config.yaml
rope_base: 2180.0
lr_mult_up: 1.43
beta1: 0.9
warmup_steps: 278
Each number is 50 + 10 x the weight over its row's rms, rounded and kept within 0 to 99. Layers, rows and columns count from 0. The size before them is the row's rms in percent of the matrix's.

# layer 4 MLP up, 704x256, rms 0.089, rows 698-703, columns 128-191
096:56 32 45 54 77 48 52 43 44 61 56 39 48 41 65 34 35 44 38 65 56 44 45 52 47 47 53 60 34 75 63 44 45 54 27 32 44 39 48 33 48 36 47 47 76 51 33 39 60 61 67 41 47 54 32 65 52 44 51 45 62 55 54 55
102:51 40 44 41 64 44 32 40 51 57 59 49 48 61 55 56 38 45 23 40 60 54 47 56 62 41 51 34 50 59 66 54 42 65 42 54 56 65 49 48 39 48 56 37 48 47 55 47 56 40 34 54 59 59 31 50 47 45 53 60 46 55 45 63
086:39 43 39 45 46 33 49 58 54 44 41 26 47 61 41 36 60 54 58 68 41 55 43 39 54 30 54 58 56 50 40 58 44 54 30 53 64 49 53 48 61 51 44 39 42 55 41 47 60 67 43 50 60 52 51 60 49 49 54 53 73 57 59 38
098:56 45 42 48 56 48 81 49 54 55 36 58 32 59 46 41 47 43 64 58 45 65 56 43 54 40 45 76 37 58 43 55 57 43 60 51 57 53 59 64 46 53 56 47 48 49 59 74 39 51 36 48 43 49 55 63 45 39 43 43 55 57 39 46
099:42 43 34 52 48 60 59 57 53 54 52 56 51 52 56 34 46 50 58 58 36 71 57 42 37 47 43 66 48 65 70 67 63 60 50 70 56 40 45 73 50 63 46 46 50 61 52 64 42 37 49 31 43 39 36 58 48 54 67 48 50 35 40 46
097:56 20 44 49 74 42 49 44 49 49 43 43 57 29 51 54 52 31 48 40 55 45 51 45 54 47 50 48 58 50 43 49 48 39 61 46 36 48 66 60 51 35 45 53 31 63 47 39 58 25 42 37 54 37 47 47 48 48 68 44 52 43 53 57
# layer 4 MLP down (transposed), 704x256, rms 0.0562, rows 698-703, columns 128-191
096:26 51 54 40 52 52 64 62 41 51 41 44 54 41 40 55 50 62 80 45 41 42 43 49 51 44 54 55 44 55 57 47 41 45 47 54 43 36 62 69 49 61 48 41 59 56 42 42 23 38 52 55 43 56 59 49 64 66 37 62 66 47 57 47
104:64 45 61 47 62 61 32 41 49 43 60 58 46 58 47 50 55 50 46 47 57 38 58 51 64 48 41 63 65 34 42 62 51 47 39 52 42 51 34 54 41 55 27 56 58 46 44 53 48 60 48 56 49 53 40 52 27 50 42 22 47 51 48 21
089:48 48 68 65 43 41 59 51 52 48 51 46 52 48 56 50 66 61 58 32 56 35 51 70 45 63 57 64 42 49 42 38 61 51 50 52 52 56 62 48 54 40 63 56 44 43 48 42 22 34 55 59 42 50 37 51 50 60 56 34 45 65 53 55
109:49 60 31 61 57 51 63 44 58 36 50 50 54 44 59 49 62 48 65 58 56 42 46 48 51 75 39 60 48 31 50 50 55 40 47 52 32 41 38 51 62 58 45 44 33 65 53 66 42 74 31 38 38 39 38 53 47 37 50 39 44 47 48 55
098:50 44 58 52 52 61 57 51 50 42 58 39 61 40 54 43 62 70 62 65 67 37 42 57 53 40 58 37 58 56 45 62 40 32 43 69 52 46 72 52 66 58 42 54 51 56 55 31 33 62 45 60 42 42 48 48 55 69 66 43 41 41 41 49
095:30 44 56 49 41 54 43 59 35 51 48 30 51 36 59 41 52 55 41 65 64 46 51 57 32 54 52 48 69 42 75 63 50 43 49 68 53 31 62 45 39 45 58 44 44 55 64 58 51 56 39 44 51 47 47 44 62 43 47 55 61 42 48 60
# layer 4 MLP gate, 704x256, rms 0.0881, rows 699-703, columns 128-191
103:55 41 46 50 55 42 42 34 26 47 53 67 49 48 44 61 44 66 30 41 56 49 61 69 43 41 64 51 40 48 64 39 44 52 50 42 47 41 54 45 44 47 57 39 60 61 59 55 52 60 59 55 47 61 63 49 43 51 42 53 54 45 46 63
092:64 48 56 29 53 24 49 66 64 60 54 68 55 38 52 54 49 60 61 34 55 56 45 51 53 73 54 40 34 57 52 47 60 51 53 52 52 55 33 68 46 31 63 42 59 60 30 56 27 35 72 48 37 59 46 46 42 46 51 43 43 37 40 52
095:34 47 52 47 52 56 66 45 45 46 37 44 36 53 44 52 57 65 58 51 50 62 49 54 51 35 55 43 48 67 38 49 63 58 53 60 64 51 67 45 59 56 46 50 66 60 53 46 43 49 48 59 51 63 64 66 53 46 44 32 49 55 35 58
102:54 52 57 49 61 48 50 45 33 53 46 44 53 62 56 41 64 60 55 53 61 44 61 64 43 42 56 48 56 67 51 36 42 49 51 39 35 47 40 37 57 40 47 38 59 57 52 63 45 64 52 61 65 54 58 60 51 56 45 45 44 49 38 55
101:42 38 45 41 37 40 75 54 50 56 45 39 44 41 56 26 57 57 60 59 50 48 45 59 45 48 55 37 59 44 47 56 62 33 44 47 56 59 57 54 71 64 50 52 64 45 35 37 43 48 42 54 75 69 66 58 37 63 58 43 46 50 41 43